Part of a small language model's weights.
Size: width 128, MLP 640 tanh GELU.
Architecture: LayerNorm before each block, learned positions.
Training: a variant of Muon for these matrices, 149M tokens, 9368 steps.
Each number is 500 + 50 x the weight over its row's rms, rounded and kept within 0 to 999. Layers, rows and columns count from 0. Numbers have three digits each. The size before them is the row's rms in percent of the matrix's.

# down: layer 4 MLP down (transposed), 640x128, rms 0.0826, rows 491-543, columns 0-127
# up: layer 4 MLP up, 640x128, rms 0.0825, rows 492-543, columns 0-127
down491 108:464510461538488508472635458546485427457561498502482506530575562512483449461539453516431467520548532487538499526531483511528508436502453497480591427455484497488491467446506451388533495452548434509593477482463464483515461446467428521500540562514616527324524454454553546567527453468534477573519464467551552475581490518542388505475530410521555485579531504442621568403497535448584535516536
up492 101:551493409427458520556535536426479460495516455554488512547456602505532490453501486475500502456565473473423486569329547501447540518614475499461454568356526502543507521491512470469500479457565439456403587523601478427538556457543410567544510510459512482568497460424424497508518487462529470485585542541517543472524447561440466525522460549514535597517528459528437451590536546430485512507525
down492 100:559481569465432528603432463497531548529514509530523495590401542509466466471504419557573523469504452449457446512500390538494518593614462555510490494467531527491499561620539390524497575473553521474441464461473528505470472586467523482565535543493488482572571448475511480440474482538620495490430565436431478559461424620502527527455484497525612535443494451468559465456441476463510471446546
up493 096:440520522535570555575435458530450508538432471409525568529518526499502515517471536516514480456457487439557432518498510557509505486576525456418359483468592563451495604430558547490571403486501485370586493477539471526514446497527417477566547490469489541529536409574554461402565516522394480545468437488582462533466514432461502479521499486494507473569551566526511569492469387521465509520568
down493 095:528501490492469460538503412503534490522527538491525516465559581477485477495501516532458547580485528530619666435400411548483545552520560476464598470473536407516491463523468467500455453547526522562548462518518504454421532379461542496476483525498485426474496537411468512537392452507572435510417510518539457547556552474600419495556479495521497588508505398439496421511407546443533509487551
up494 090:421502489551485505537472479447522405487452493563509426434461525539494527525487558442459511462514480395490538565503506497483613409439513565425579483487479442621530506533474436526555483546612565522353508496515538490558479499493487634463508433555531427482516514524561538481447464470480513535566422470536493435490472505487450516401524483469548559386478605544493459561468528519435535569497
down494 096:563506459498468552396464551515511361479523524486546482435446495516469463551556486566495514525502420470545538427579475476459477549511511505545484599529508538493490497501537625569382465431576455429570459489445496508490482570483454482634473561462541504479545530439515424459501602494506498545459503600388417496476517568468498448462545494499464572471499522566484582435528567441493479419505
up495 102:499509463501501562486535521496478509408487436399482497548499493525607391576582467450546457579474560475513581504513454507485371460485481537516532541573512501491509567479508457576437467542485491397508573481380404549607446512489424449514504459492426513484493453535488450457537415522583408537502545515482456502449452542547463407571520516564484450547552448541500546519521432519582541527569
down495 105:531546507420476441430496469475471511595558501625507583462401499452467528524532620438462554466531445487520415518521462524508517472516591489578524577450474482518479417476524520563435454483515556506584480534483534432449471525585553527474467479506446564541408524467547489477431563475512509487430444414556517448573580518402515470504535491419549486510552529400588483508568543425464436468528
up496 083:465455434506570448485514464493471443390567458503537509478448500571545482459534519458562580516442436434525480513531450498535420407513465567537575476513456509478445478493538495538503544484535514609446571525492490467501531480541623542472619507440448429518515479608571445452491466516507400562481531535542509549509482515437580568505347516483494525443596484491419479430523502551433574555491
down496 080:517490404448520478516489463542572494521562559462517472450532518420498419501504470435480462541467571450524463518565537508452561533454553489522550493466557513550419491438453486610507547494548430468431449537536573514553386613406590535535499473479507494485461516428547527467482547515442609440507474603476463430561506510444387444559558522504488540510395490468521515493408470542577505537592
up497 117:560524371443516585525454527582478548447528446454590480525640453511507446439587483523530452459500484530491514551600493444462444546520566519553450515505571501483483495402458545400482527537516447501512555464450552555567480506419508511495491490522487553456413562549466493455498455477528541545511450495441485533404535557413475492566424417557506513494396574600449523548549495506445498528431
down497 119:454476487525516485477472452532513476523584513573457551490471515481510543570417388479567454515521466471454501523457609407480475570514518463477544512555517492538530440451460437505468562521513475473525486530494512569476562456450539530498449526387523499410504465665588566432489443483587500452577488519543437477491495563599366495522624513454472465503511629503465471431487554494517516458476
up498 094:464555440468514483402396467509524521374516417410549513461479454543557590582574469458516514522560520447478471583475553466439479567529561487521557505438469493462518475382516502490475503497518554432431478597458488583468516594446446518522451526556452502519445503443424613520542517470520616549484468492428457581499453573435512522460469508523472559518518514440520514510526570511463606534534
down498 099:550440509493496528503526504433453541487430505560536474535571519491494490502437455575479504481499480535406555447533484444602430454559435556498524453455505500532473562582551438579537382549500436487447537444523477436569540459519456447520572479508548475453460582665556471465432384565576513539563484492527496510501507385568545531511560434530527494453509540535453463461444416454505433526455
up499 095:534561518563490488551507531510448485503457490524433458600453616415528481476483491468533452506496474465453553441516479524463538528424599533524552606520376517504509445579522577536563498513544513454496521522550451483470492414511564447492531506465548458517352414484453450469572423520500470478434540460558487478464562546477519484443499541497469547515469563511415587637458496509495538357522
down499 087:450503477409490551471433495450462525538509384484530468445453514588444435531540515490529588548528558472530504463585457572503463569526479534524502528504497486608431541413415528439491512503420509533489441409507496488454559556522430518546490432517498476438602467501504596464466547479448523552528504542500495529496510387457492489598447549625480492527546408469504499389546455512474473629462
up500 105:573521504521526485420520572498591534489436446519491514472426575523457499549573440484534473531540466431527572417508584489484497567578401572489435541468437532451483448457508452521459459511421553458551587522482527443588526477506419482409497451552461332532553491556512465598539481512483545526455522582510459613424576413507537562558449452530536483514536520546473448488485491469477508482491
down500 101:584641514470539511454475484391528511465509529466532426443427550419518597487572577578568475511494461515492534529461531530506489505474555488447488542495589425454585487476539483557508441451441563574538519474459538407447513469487531509483506476585496518580490540500532550501428489469460468404449473524499598621469487433545430503437483387483433463542527562507434515533439513511495553405458
up501 102:420504438561500479492402431540505513543407526490558548531447602589564427460527600479576505576519407519448489484469532474430562511481465512427474409545473411490430608591492421502524549426547456505501585570487487487468434451550548542553564519481519442496424481411522552593502483454487442511467540517571520482438473472498490495485534474587566576539465541511477468509436527502544440505464
down501 103:465520549491559495452402498397384438474535451435539413535499473509516565452451458536477425455458495523559405529448571454462486484513565496600571543535584470455507415505600500536506497490463642461523446447470499565547469479475566576499491531491528433443531553484509520451502455524605587515473569552495617477464505516551547506489560497454463392527552445461483508488482486572565485523486
up502 114:499420538467449505524530440474542530445519462498559571444460532532544566504479541574517484443557467477515438511496498446472601572387543511445540508434518568520489438427446447480504488524479536516454502565558465713473530522527502521472555441537476573538486481494500447579518568395555562439544450501481450412536548478494514515390462456530508490518546507465466525537427538515462571474367
down502 120:479481520473539496540529484427562508488577463587442560446539519480521374504462559566435550485532485447523489497495517490602588470491475516463574540528437415494540578478509394463435507568386453544480475524543550515532577506509418524470535500592450426392467578483492472531491485525442471497482563478358458528533534531526532506418486444530496618513611563485456515470462471556504475436494
up503 094:448452427585474464507452479461500442424576497437490582504484515500545442511555402501480473463509478462337502531512411527503518526481569546492435522556511518523535501523425510486492598544465460511509513460499507504605501552547599449422442488560510557464452547442539491592411460488520497575474524502607455494440538456522584526536412622582513418525491438574521485510438499556558474499489
down503 099:592473568483502464525491565517547510392513526530553469503523467537508440480579563481466512491562472439486492506451596472535520473534512473528580504535528489469563461497569386482643458499512366486494463500527514539481550510469375541473434508456358530525444477504475459457481484503456542553564476494393539475511517462579512492435486425503507491557476447484530402544536460562542633498602
up504 102:443474566457554456507507555542475536430520441443516519507463501591529513451482462532551345579473565447608491498433577603453481482461461500482511536542536465479537555478359572437538515528465439434504481450526549502524534501458554483588545505484453567601449447469446579474505519466454535474551442458514436540495464637532482484525412474512564572454530478522550497463463484556522438422495
down504 104:555450534432531497461497558546507464401525594506558545521511509496477451460547557512501491488661537510470481545443579516548500479495511398522495551598560455362482492484502565470585509483475511471455437454556496491475509502449473551474535482498506529533416529572529491466565430491494463485466404564365467505515492484558476475456496453531560453532494413576568379491448478497375586518514
up505 104:368522525526505489525455493510538415472483539559451497519414594444485598490481513475512453442545499471533637456391506474461481538470518522449511505520499452548533584355497501573531505568480473475578636544494452519536462568463459543528570530532545435574517399530497544473497585470523462386466543433530425452527543476438457510502492488538580496456511552494469474416482565519553488500501
down505 105:492500462530476421522549539457455541524515441479483520576481571492551513498475459459458463518472476468440455423462571476516474515498487437569534596466595499511504452507552537535524462583505499579584488476507481565543517472482511458403535555468501542423479526576414503422590405607490458551370513469558457450534563555507426386482392505541548506501556534553445617504573455534471527443481
up506 101:530551497611509498555495433424425462568406486443551470564598441540470535489499509511490455506528506527532556458434567401396516526455505459439453496494424536589463546539441634431509587437532494507531448536513529488437599510557503523521496467531505522470533534458565475464463397463528444563461489487477511446478525462464585471513534534420475452487486497592482595541496427475493516493635
down506 101:501493486494526659360529514454504568504459490453468544503462478545435500502465542515496522522599504546498476565513391487524435489500508500560566598520527550386522426417474513531437435537440566477504526521496583457497412500405414549518524519465436497514542488528492539514537549485504533468568365498543514536489504384591505540535556465411567497495517508484548437494483568463424487543443
up507 114:514457603509535567540489475491597572541533424505539515456491481527563443341525566453588433481494410474466529441411511549458446505552520457567448461522552524466529523475571476489459471464480489488434470505466461455398486501510519476535566543522521561521472422448481569498486549493489484413588460540469447570402507547553485559516453536514583570386509533519529432523482441519476583605449
down507 113:552442558465584570494537574530466567413577478516450533517521432501518508469518490486464405410527469506524457470514499485603480488537501455551488442439462485520608440457477519489566505440508514417445493457485381501430433496466479488486501582591505508466430492510568568508496511524581571477516420549502485557427546548611394574453450619522578485465482454543549501457460582451487493560487
up508 120:511503511471476483510601586549540484497487585532401573429575464535547555448431504497564539479527435547550584485557516397404588438421551569414472483482560484472532475457542490482448559501456488572420540486437479507506575490581439520528562479426416551468586482561428443444420530574490521435507493527511568512493484426540521589447502460483540473438489571532480499518534535474415499507457
down508 115:453512453404425567481455463596534443431551554527589497510457525480541460426503502520453512477493406557555608481458545484482548455399568450545588457419522488455551489514510456537452596472488522507429531536445462402507516508432464562589545509529499572594452525533435531556530491562505575451480561451460471552490560432486575461384456471561534503510440531530536463477418515491473482547546
up509 098:537597502556460574538501422491538563517458469657420564485489521545492546523573506455506466402481558531414469614447434494551420506483545407481480591491488565474479548427503504510422538535465466541452517497542537528500429522599524459473496354424609476489445412509482513558472509476521559480416488473551511467479477493507498529472531429514559457504479563487498535450437522398497494489540
down509 092:531450507505493473493498450528457573527565447392527470465572497477391511454519500637479513436487451448483421528468513503512511596443534554495367379581558509563612421526493496525530429490528475476464491464457481537560522579498484534492455494634430457415489462519498412554433494446484527504516600480504521505526542473512572507454467450545432521526503494491522615453541463506573536454488
up510 097:429464467547520485612507610536481488588451484520485433534416514479562438517514482543531462474467511466530478572578497492491442488493438357461508435570445605497534463410527562506502409573500455601509534469409464515446458473537578552513459532577433451605506487443547495457460457502517544503559456525459552545549470598530476487535581481406529514488467572527523446577456493464449532512468
down510 097:525539506464491488472514512535507447514514441503580507506481449576511391494507527543558550464495558524583563399454475438424562517600408418625476451496523563430556544521630462520501519423589484420531384454411506467473484506528481511531454574577470505506462490432570495571523488581505524474468419541505500457502477455537508479503540513434579498416510577409579522502561511504465533488497
up511 092:510474471489564522482480474522563479497514380514529584529482559548481513502537503482502490538575371564473584506474467567459504375500488515524449526440475494578425380492567500495565575506569526456516544464541518516495464528441447464496480542486556476554429500528438536589405495512579443454484501410597474415520497579469431568602391504581503532547431508473474486576499500437452536505530
down511 100:503526440575515546548474594441561508526443463436552495475436506512515505575463616437523432500549458519527557495523486452556520467490535463497513449500491398477572470469415545460549447431541493442405518520488531390499534480503504546536506602517614580480452522499509430478445472495419563528555534484565501508477479484408576471399421502557510480618467621547540442489430481458478546545512
up512 084:505546449489573528500543461553524485425555488494518466436439527487421542512462588511574447531512531436508509565552445544552501499434473485552497509356441538495505453385472463514455542539451507552418635479538444596470631400496538451511489423527448521487477574493488504526498454554544499456473532480555522454489482525503511458505456529532567575482598495459510541558565403402568489424459
down512 090:549453566459544487556453476521452587465579504478464526436507557499488489584519401496488518431471488551607498426483527498453480560451461490512532473544478554524492493428524456530534484583529487526467426474547600467593449544455490483592458416490477443435575444471484456459578529510478527610547468508389429471448540496479472506496470561489535454587501458594564333563452550500511545499528
up513 104:409534448424500495427575500503536454540518481439547481479421615481417414445569470536520499530493489459532502486497578491422490408536506521513533471555503617566532518584477480450469565477484461347530571475483505413447512531499523453481565577514531497440445468513498564560462480507516461517525521545607492549513520571441447433528499431586559382499489540510510499476565517492393452457552
down513 095:461494412501492525521485517468514507548465575598469608430434566530482520471511445448446454569555555472514542570502493520399405488524454484509604409556489492490481619495520594526479454537461604525491463492487480598429417529462565456455520534437489422439473508410511558528599436539499510424530519535515435465489552515471507535423453469553467556506471494457626487512408531487534529491514
up514 100:513492546513509474572438417577516481496432475521474425515485430577491546553512494563612410467481605514429517503524509511519543537475455492486543613382539494521450422506402441418527506513443478535446492557510516547496446482515510528463432440495549521567394497505490507547511554517502545479479588568585449493527547520475619514521449422397500501505499533507454511543544489418380601473543
down514 104:513577458574461488468494510527457487549500507543470428492485585450599420498491498524485601457542464606506439569545496470428498632489532465494508480490422527513464482449505500511475564420493621520406440512439472487465418587467488527480478468493520509476489536563506498495537596454515476550406506411569460489412469398520505474555516516476532555490592386480551471531455518412565550451576
up515 124:513486541495507493491421662522532528498559416622589516519475550347462519537528534488460465492464446449592486553471446516472521457461497474483512518465451447524572483488479441541478509545568464474577502569515467515542541649502465558519474558591546453605460468499542519454512468518555544564479485434483506497412395469474480510546488478472454597444464436452565433443454491498493463450474
down515 117:506467546462498509441589475505453470483560535492537511504496514486420467569554512469488480495523489441517463408431533548460569445487474471427506554452598516435660474461487503555561605521466456527536580563493471506530439545505377441482463582534481502533519562486512412546521481585493548557424518478575405536487558425479470445504482477356514493470489502413564493527502581446599522518491
up516 081:522364511498566454548494495527469474473608487432536547509475489495614468576415519503469480604442455446489507576562442468496530473439557537425543541505502459500426462525486545415567555496423508555471552479399527469465399422512444542497544502510555395500555597596463502444483535468440489461546527550526437450461469493486540536605538479427501558523464536565526495484557412531481539533512
down516 095:479526458461498530463494474476491416502445412462450425504510512547529460515542474444423521458607635548521478573472523424519444594532542461536511462514526576506434499477485478611570455403516419574553524484439495520497516572497517501561525538507546518503512480426468486555464473542498507511429440569453490493488319480563555477588491489424498460551519540484467521542507555478381479419583
up517 097:520444465515488519571504565514488568526437479477590481423461497570472465490577589427502476587566465523447511464507368573461506509467533425466475589540544455502433548522437523597522500424465514535523519483464520503480600474556554518503473509443525532547502419386384408524500430411511497447499488526462600534430499477430511561441411515517554554517496513522524548412493534546509469576558
down517 089:505563459558500503426526487510592511516564471454457580536553484503550445407422421544558583423430509482507463566478547477500432552485504481529501453520464578484551543470561566475504504607461435413537515481449555524474445462406499456537508473465460499504541451540658502552490552512541439547442534440557470515555426541558401488529571506402520450395561492465470471570548495508530472444541
up518 106:549482473481467438555475484519426468457469482562555502607476460565529455422532381482486507447449573528507499503594473470448575524454493495545549583535568583560536572513500471518449463505497481578522573490495517463500522484550545548397522469472408549570512477449506409430545473480429458436550466581527555485497485398523491404517502384515534508563458574457461597573498472551532501533399
down518 106:411526557465538480516500486505447425577504506504532606448464468530493546533523521551534505455489607520543498514513484478523528499491425502518398522485545521489518460516562514502526404433552520452495554566500538506537482489473529498472534574432493340592440495466514508557515418477463665417496424576517528421500386549440400556538537501478494435470460522593519434467556501519436432471470
up519 117:513591529499431430453509504540493521488507481463565452559561470553433398523479474451496483510447479497533393565519484533474520451546455498532523443500493458634504553402453455439548550518546460478528461582453448516494475550479428478502358473545484445504520526517488461534542464464665507520435588530575488575462510461493530451499485564521474521526445508550529440469520376558496627498567
down519 119:511504493475461476484518444566546465408484467456549446494427525545523546431534552561448533505569522518518457531522488432492441530558562501483455457472578433526435500447406427528532490500484395586451383483503482474509545556478462497533477422616456521505491590621493524580529464547468544484461500472552553465458574465510562544476521528482491385516524581579558413494430364529519509483568
up520 119:671516487496550456426463451496562442466547458462500422553496545487518557520539439501572360594531377451526461463462526563500530555446458472518537465479480494434455515499442467430455504520528499510539540412511521473608457473497466503529539485550512547521522584557503477400458498556432551449505538477560541482492542508588494470521583506528518555481559592486375536507458482444414520504435
down520 122:401506507430471467518526447532540478555547373432558480477490511465497485417418517548530575456519526549492502466467617446496569503566547500477509510481471543553549501478564464570364456507443530487501465494456425567470569427434431540534552546584539502523521501524461529431533522547544541530442588453513473528528426405540533537475579437456505417392544498472481627535545480516485468463440
up521 093:460473586439594489490542513531608528538525560411434479381454511546513454528503552533524463508561559472522523397507461443563548510471457489568428485473478480541587469475535535486486447516454484526498471505504480452510373540420507508422468484558479466480468399553496519594483551518535527469524408510561517525415498526439572594431581507491471519532480565574448470545567422471487505610408
down521 087:585476525503495523572462678539484443452429537465498458498473509629477475466425555562513516563538467489571555413532503426385446450494512471532462526549503451522531467533489481454528488474534416455476579448517472523519568570512494438524509605568522515557500586437518371501457447556492532472493499499483488494493510487570431421562373467493494472473503490513516438507563522584553559474558
up522 100:535439576503521403531494465561506501510471602442510498394502498506492449476391571461571423444603527451476499417458439502452496467464437550477493492468571498487499534578451503499476481413526507523583521497486516469542533443500445491574421492534509553513433591504567521365451509403579492498477550543448449386564529535582523449500545492554516501535454519495456464532642482457559532502513
down522 112:494520458518456574522492506572516478436477510524489489464587585483478567523530635451483553471494413494458495489494404451538501436521465460487467630464512545485524479455526429545506520527485484488542536476440573385428516486511623585546547462446561521458442478611500386552509518525480511468455468447421581599487493584509440498468479529390524603482485557509533519530503491504415498529563
up523 084:505458478557509510497507465440502403461555449438558550428509614492525440548516546498503483406507473496482544580557551480493577504564530483453583491517478449538553451546468483439464589435477461434485551508558478550439496441568426453440497530534474489589549498540499500523575572442471487453525470370503605513528533534524482423425445549414512623518557523557494485474423604419448469514496
down523 088:508545571501504493463458566397565505478497491541460393407470447534497540507508486518467514651468514539487510504531544478510449522526496525579489458478613521425520444532510507529463480571524425407592517468542640468556513483478463462516528422387502458445526468551533464419445487544470471615427518493464454515503433477436552504456569489480481445410514505487545586496596448534484588503538
up524 103:464511535541592483425551591563589554468443445547548412442511472480464491505443507415485546539528523451478503476526421518442518555495555503463462502574472481510515561537480519469458465543472442484591422514480375447436521516508478445518470431635523496553538414514504428545608476499449507460518545543441442623441508534559474450546466516459527542540609458414511499509457554473546435479423
down524 107:459483486481489439532540478514537439523529477413553471552490485559535553538559500455577532513485440485510624533417408562513568367518518484595433456445543495491532548451500492567580569449516478532502506536448516594579471526539436563516473392462459382450514477501530588488507507486562485497507555478539654433534468532602535487485462506461475447441512489514479540438571423431492478482483
up525 098:485521498448430439548512595528564545430497575531518497429406518544532387476551531489578484516465508503562554448524476530542530443462522500539479463516528481585403446502493544559517433551471440420482474434437442552477446477435583571524478588585476520562417511486505502550548449504446404503520467543457459574498528567539507534546471425526458523433479605471460394535611498538439459475550
down525 090:518479520445510559547447603470561582471452474456553562540479394519557455394522555486512458571501565509498457496413479452489489478534514491468449443478429508452600478495490490442617552482378471503425425467549454520468502501521465456516521445570570432538512518514520554514393489581451485451530501451506474510385565566488434539490467492560494493585430458465463508553547514459624565537451
up526 101:524456446564475508465493535479537498519559499514618542422404466430485492544586534506413482517457484491550496467500444605447522513476496521551517474439511466496484479464537480502437548359440518500597510486492525495515560481489517494448380563562417581506499642501596525534502557535479488581530500480458598514472548506411492497422495577429470614409520504539485445522544449433462453516519
down526 101:510543505504435471501528499541412466468520490475548575517462591513424564504490453403542485504486485490419483535474533530573521567590543453456446517549507501451486531533520550457570438567562464511491496504513475501477497408357533530510441452487623429487497413488442575449545533500447432553516429518475403544512391507507492505519466387557502441603463486439500509566487525479622498596534
up527 100:469524464584500451501541468409463595436448524552522476473432487530473497508538546444499517432512575506423578541482552507549526504424448560395504500503448506497496544600535404554449485541493484524398511543460490489556480439405408610439562430488503489513546488547454580528488546438515432481425509577510443563465511465531627527486450472525503522511531511534504418559441467508399564598490
down527 094:517496507506472554426328438539473527592537499498504577494503487462523478478532543490507474501496444439511454513574454593536506426546496490607483601456480465383561416525600561440476464461553435446515519480473465442567469514467527545596577496541475493487488556488578434491464538513511581512537457510392544471482530563403448497420491531480559541570519487537523488481498502366489441506471
up528 087:422467590607489521411517487488467506462438538441526613496542524469466526458638440476517443492493515464515498537544520583407501474513642516480496510507412591526512510434465480552494556451472499527575491476534527418409527516474559485484593367530578500533470422502438437505399553477498457493548509496525487454503549454504540453591498519467505477440479446498506423508522489527520617488435
down528 089:551537452490473589582536472555419517457460555492426459494529410564560460432465558425458487493541534503443508398533547508457532533492459603521590494552510561530494464525485505478567503598496393513521445523448450469535454503468419485543434497486528414418512471435574479432457499583392484495497507573516564495579514486436503485558500576590432511562476514440477458555513513517483412559595
up529 102:453498465512510479532516577474503480484543482429526517509537466545495532496515500548454399501407477371450442572594585490558466447499494501525527474467612381481507552536411507358506560488455506539551469416448437539568512465517517460389434496520488553517478474484586545539504529584491631555543464519478526517568531471497544423501546482492474519458569519515493560478495465381466471518408
down529 094:559524502556489479449451492570489521531551508596529522546481547497501507436490443609512488500486390477476554382494580470488432529444422432471439574550432573441481468520548473467473463419535420468546578485521553506477518492400525508535500519501481425485469505603464468500430441478651401478546530486489541468472517568490422508472539537625560582458439473572458518496469491553522511435518
up530 102:499528525542563543568506545505482557548568417441553501539532480489572460455530419523566507505494432486434471515490492419518544430470520553484503487558548513449528569428411519411474480549537489451549529560459465444528468510481469499478541416472573542424562489483354554460433521408451578416526595527498452531472563525452455517501426630569560520524556482467424460565490543521413534559474
down530 102:481461486541543555480452474495488460585469472479437498481486455436445491407414536485486537454565419532400552408600543622521482532509566536554497435390583495507610551467509528566550411503512569360466506476458458450427476559455503557562564562503487454526437477519599510484447525478478540478484435549460483480537563569555537539484490434463488480547530512519561477438494497431495509558537
up531 110:463558506439562632503461506497481583451502457539552441430464477468470529410481544525395493484493513539520507468479467441464626467509435471541533465475430438514405523498522446497477530584457501478531500424493429587507553564529596507588458480525497569534573483492497474335578554483483501482387506560452574559465511558427426519540503515530510460511514591507501439473531501526481568513561
down531 108:556514519520503471507490520536530447469411494418441502459530547467499524458530478557455609595560490434527534495485444605493514557409389544466525407590377500502476522525559557535498545551398507574550576525529486429494443475469453525481567528501446409531468458474487547589472474488473420478570534466486546460567421503510548411473502449501500395561531419592498514514518454547551528518536
up532 085:506525542501560522430453552591463490537538405549539513462549490435522544480428456480597452537493527435485539461457485451508488494574438601486559422439403503555593475445462556497501544493604458568490478484472497476518414457532493522428469557514525529513506493511421447437603449399549502566436592468548517547486484451435479484427435446491511514534525531534586521580597474528472508613457
down532 084:523445470441503478570519561359486487417568586539508436566524524485560564506547569498498483484656581474518529418613558463476468474508459379515428518504500503571495497499544508578520459432423565433577545401425505482477566489440501478522493570391425438541496501491471480537546524542479517528490480440459527511555517458560425574546511509452479497469426499474505484539445496500542558461469
up533 090:516493505539493508534508530525562402487502472569568520528477537495530470507481582529457403488573492522502425529499476501377570471560491507416454418339512417451553446525572472585535453563615457519435423578474562450484482510568470530489452441543459510451471504496527450467493470508504511479438550477510472548566524514452585439533573525471549551526455576553371406491497513571464466472512
down533 093:479508483467487514501504449451489476526517422398467475546439544409532542519579391473570464577484504517446473505569492478477466525574468419519471477476443472504508465552493447478466420561432520532612467506432553655539426574473517539499468559360448579479483485508407655494509538455515570529471544528467471485547510512547507546511582523475398506499453450542528556494484537539550552511496
up534 102:556517520491498481420455477537499522452526476438492515561512404514626479554432437408517471515485492559521403537344564452411519493507469537521476511578564502509592507500466548488513502489575528532478588475514448501501442473496551358532534505554392551528513571443502536465485473456468542552477531547549462491428462544512556548479514541466532499434469433570469534478575407467564522400585
down534 090:465481498519506521458525502428508439531493561576566485486563541598482514457504430565562435542551452424418580461406415504613435449510517407471436524496416508491462496545617572517497501476533471468562430479437499484554423445427489622441434517538584484577503421584587494493519576422485535482481524479446478559512548443527448480532464503543529497518488502445502574512513536528533561522453
up535 112:497510549512555425489507451460480352514529482487533497438568533473523340585581508537509417504496591407519477495473460525474476492560559502490635486458472517532509499460531430397504439549596465421534528543565533407496513449511544559442485456518455468533513535499479487507530476426488470526542464610514467481459504530573473549520471469560405551466537467612451528452487551484484580563531
down535 125:433446631469566562539581498458513516560476565490441470535512465547611385429477450486525618518485567458488518551595463510474505546521455486458606491490481429531510463497503503478462523520531593485542506534539480364499457476478496479598498551502521495487486497483349568478492409524470482500585513471443538536517489447504449417509472557466525500436516508579528409457489477409456474552442
up536 095:521460578540504497514492592469515566503533423439509510477517621368430471514455547520443457527440418518483454444487520381461560547466469526433445490520473525565549494654510522478511406469427536495471485509545534586489542557563514446467450544569524499495477493631498506554539497426518426484497442526518561430509492485469551438546415420466430494481518552583533576514565467456499500539486
down536 102:551497600484427515458554406552504471473569543523546473500428514507437650428510605574460526466595557484485483447478493519461485491516380572496516524477511528499528407481459453619556380461558466555517499556458429520458548495455467549524536500482597448470502441474418532491544545519499566505439454531513534559525448497470588514503528456488555457435467537512532455412509474541405491440473
up537 119:471407591499479550557510642495472580430529483484597541519415472496555457473529489501543384471524595459498477569506552538519566410489387466527501491519569502433524461484495585424525462507516466548520483386505474454451456527576508447491515515578483489562486414516530566438456463443479456455532456511582460520443587615519485581438499432481512561522449543511502479574496473448527487497468
down537 114:536496556530474502503463633470500572424528526548540534554473441518517511454526474489569433488491454543515450528584572572512542453546380442530494496473497430362504464481467620433514507530492514462484457363528511425460402510483520501418499563577438518535417492546509519444464464479437475427489515500560508544529538539546446544456508498628495552458499459469538418575540538525455586490492
up538 096:549485472396404476494576425482538482557497542493520592428522517454520599531381601556477461492530498546544473520487510593446465565505439382523586505500532544549454480561509472553499499506470467452573554462533505542460394557507507540452436431512459541534500421506546475474537512498580490434406490480498502539447538427557497490452532513556486503427572572451454542535413383490507492498586
down538 099:497464559496437496528475571506464511619456545542510412448451418443501493523579443481480475473506451500505528495435434540576567455484475420493516467605542409445509533530429608536538506500532607572557539524490523461518434489458465461466514560456514377537463543459579479500526386475511453561490530520540547492496514623467523464513436558494521605495422503529574537471551550493446415438458
up539 093:493487418554365549529470487525544476420507474471531553519529493475504459522458382476504484560551504471448542558467470539514645568634571416479490463460516555469481534488408540578516501446485462494484468503478424523540479382554567427428533465536581470643546472468547509476525485453425513496487524486546520463486429509494417525484537628488500464450493531505466493567487486542516485406519
down539 095:470568526406688470519475525491517525484567508522448491493425469564483491482487506572574593484530502477485533478406483464478394507475455472577493540535469477479500543535488490452427449499548477440542568408581541423531564537477543614565486528380486447521507509440512440469506481575549479531495522497474514520366493510542478510445488483519508584520448469592576427474458515536546602461508
up540 098:505468466540577508450494504581500544408571493467523464485456411427487577617439553522527493453566483500433505563453527479460501453448489625473510494570530409448471560498471490452457522389419504501466393557400486542512491582461502557470445494518610551567532518575458571530499423447497488501520466519440521490557461575491553514496394499544508550537422475526457501491614500543550537489475
down540 100:472561507452575492416486468455527443516436552544400473504562515487514462489510518385489523538502540498497541455452546595460426560533478418494542466536481598551574505553477450478471534475621482423430465537474489439476465494470489484564554519456476526562512444495437550512582527527507483569514468442556427518503457404634389510509502539550499505428429536511547472475500567502370497583581
up541 100:516528463549436395430448497583513608430483483487509486494438507464503496456540464412443417477525524575543515563487493452532497414496545571467442515548472553578529472504488506552532546497479473513449582470525475517447536430463513578525549601546580460556483439426543469445452492538516517457548497420424389557528409545626514501620485498483606512518467486478548516503544505438471549447577
down541 100:515494442476451529512498520490599387480539533502476409569483475552536483467486461510529467601517540495576480427525511474448455485459453442516571420498439508533595512510498530465514570517531496587491461540464503531461509530497431497521460515481496617602447542368454602501408457532491429517505526451514596455443449484523435423469484642561479560505542454533434562464451434516486443589514
up542 096:591463577404469507517423474624474523487570486530458492486554447502518429516381459492510520474524446507458594457417538429551568515461467493506412533545404450534511411564604544493440542523540512523581516480469509561543441453455449481483520553387500553491524495596465527440526466527546509504419504456483513465497535469559556450519530439517525496520573506534411485593392496558470576468488
down542 095:456448526508558458404512525446564519508526474489469519563483563562490490505450469485517564583544481475462459561407462590443490508448556480573503473543495491560504514433495431441482498521515519518562518502552462508508587533410433443491444347587563501433451494526433557554556393552522499470534424652492506449546431441486444461535404517487460421472570486500545533455527573572494483486528
up543 104:456491398542533511559576478520522532572489519411480553514580489531493492562608503497504539472459482588465502456546424474527540477519443496455475495542441441572541427489595516470426553373545528521568545491500420562597478515541462520464452492537501544518405539462506553431516497497570419517443528600558486515473441445536512516482513444463498608480536476493512556367414440433536440554462
down543 099:624473539500543490463497476541406620454478484556439502438471554511434538544492542515511495539421468457484545533502645563477536532441511455439552525438535505455515509445448383517474476552464510513451516487545576539521551465554493459444651511533425478545475433546501486531475449489429492488567484510476520565513557538450473528471380473603421493409473465500505443495530507557493464380482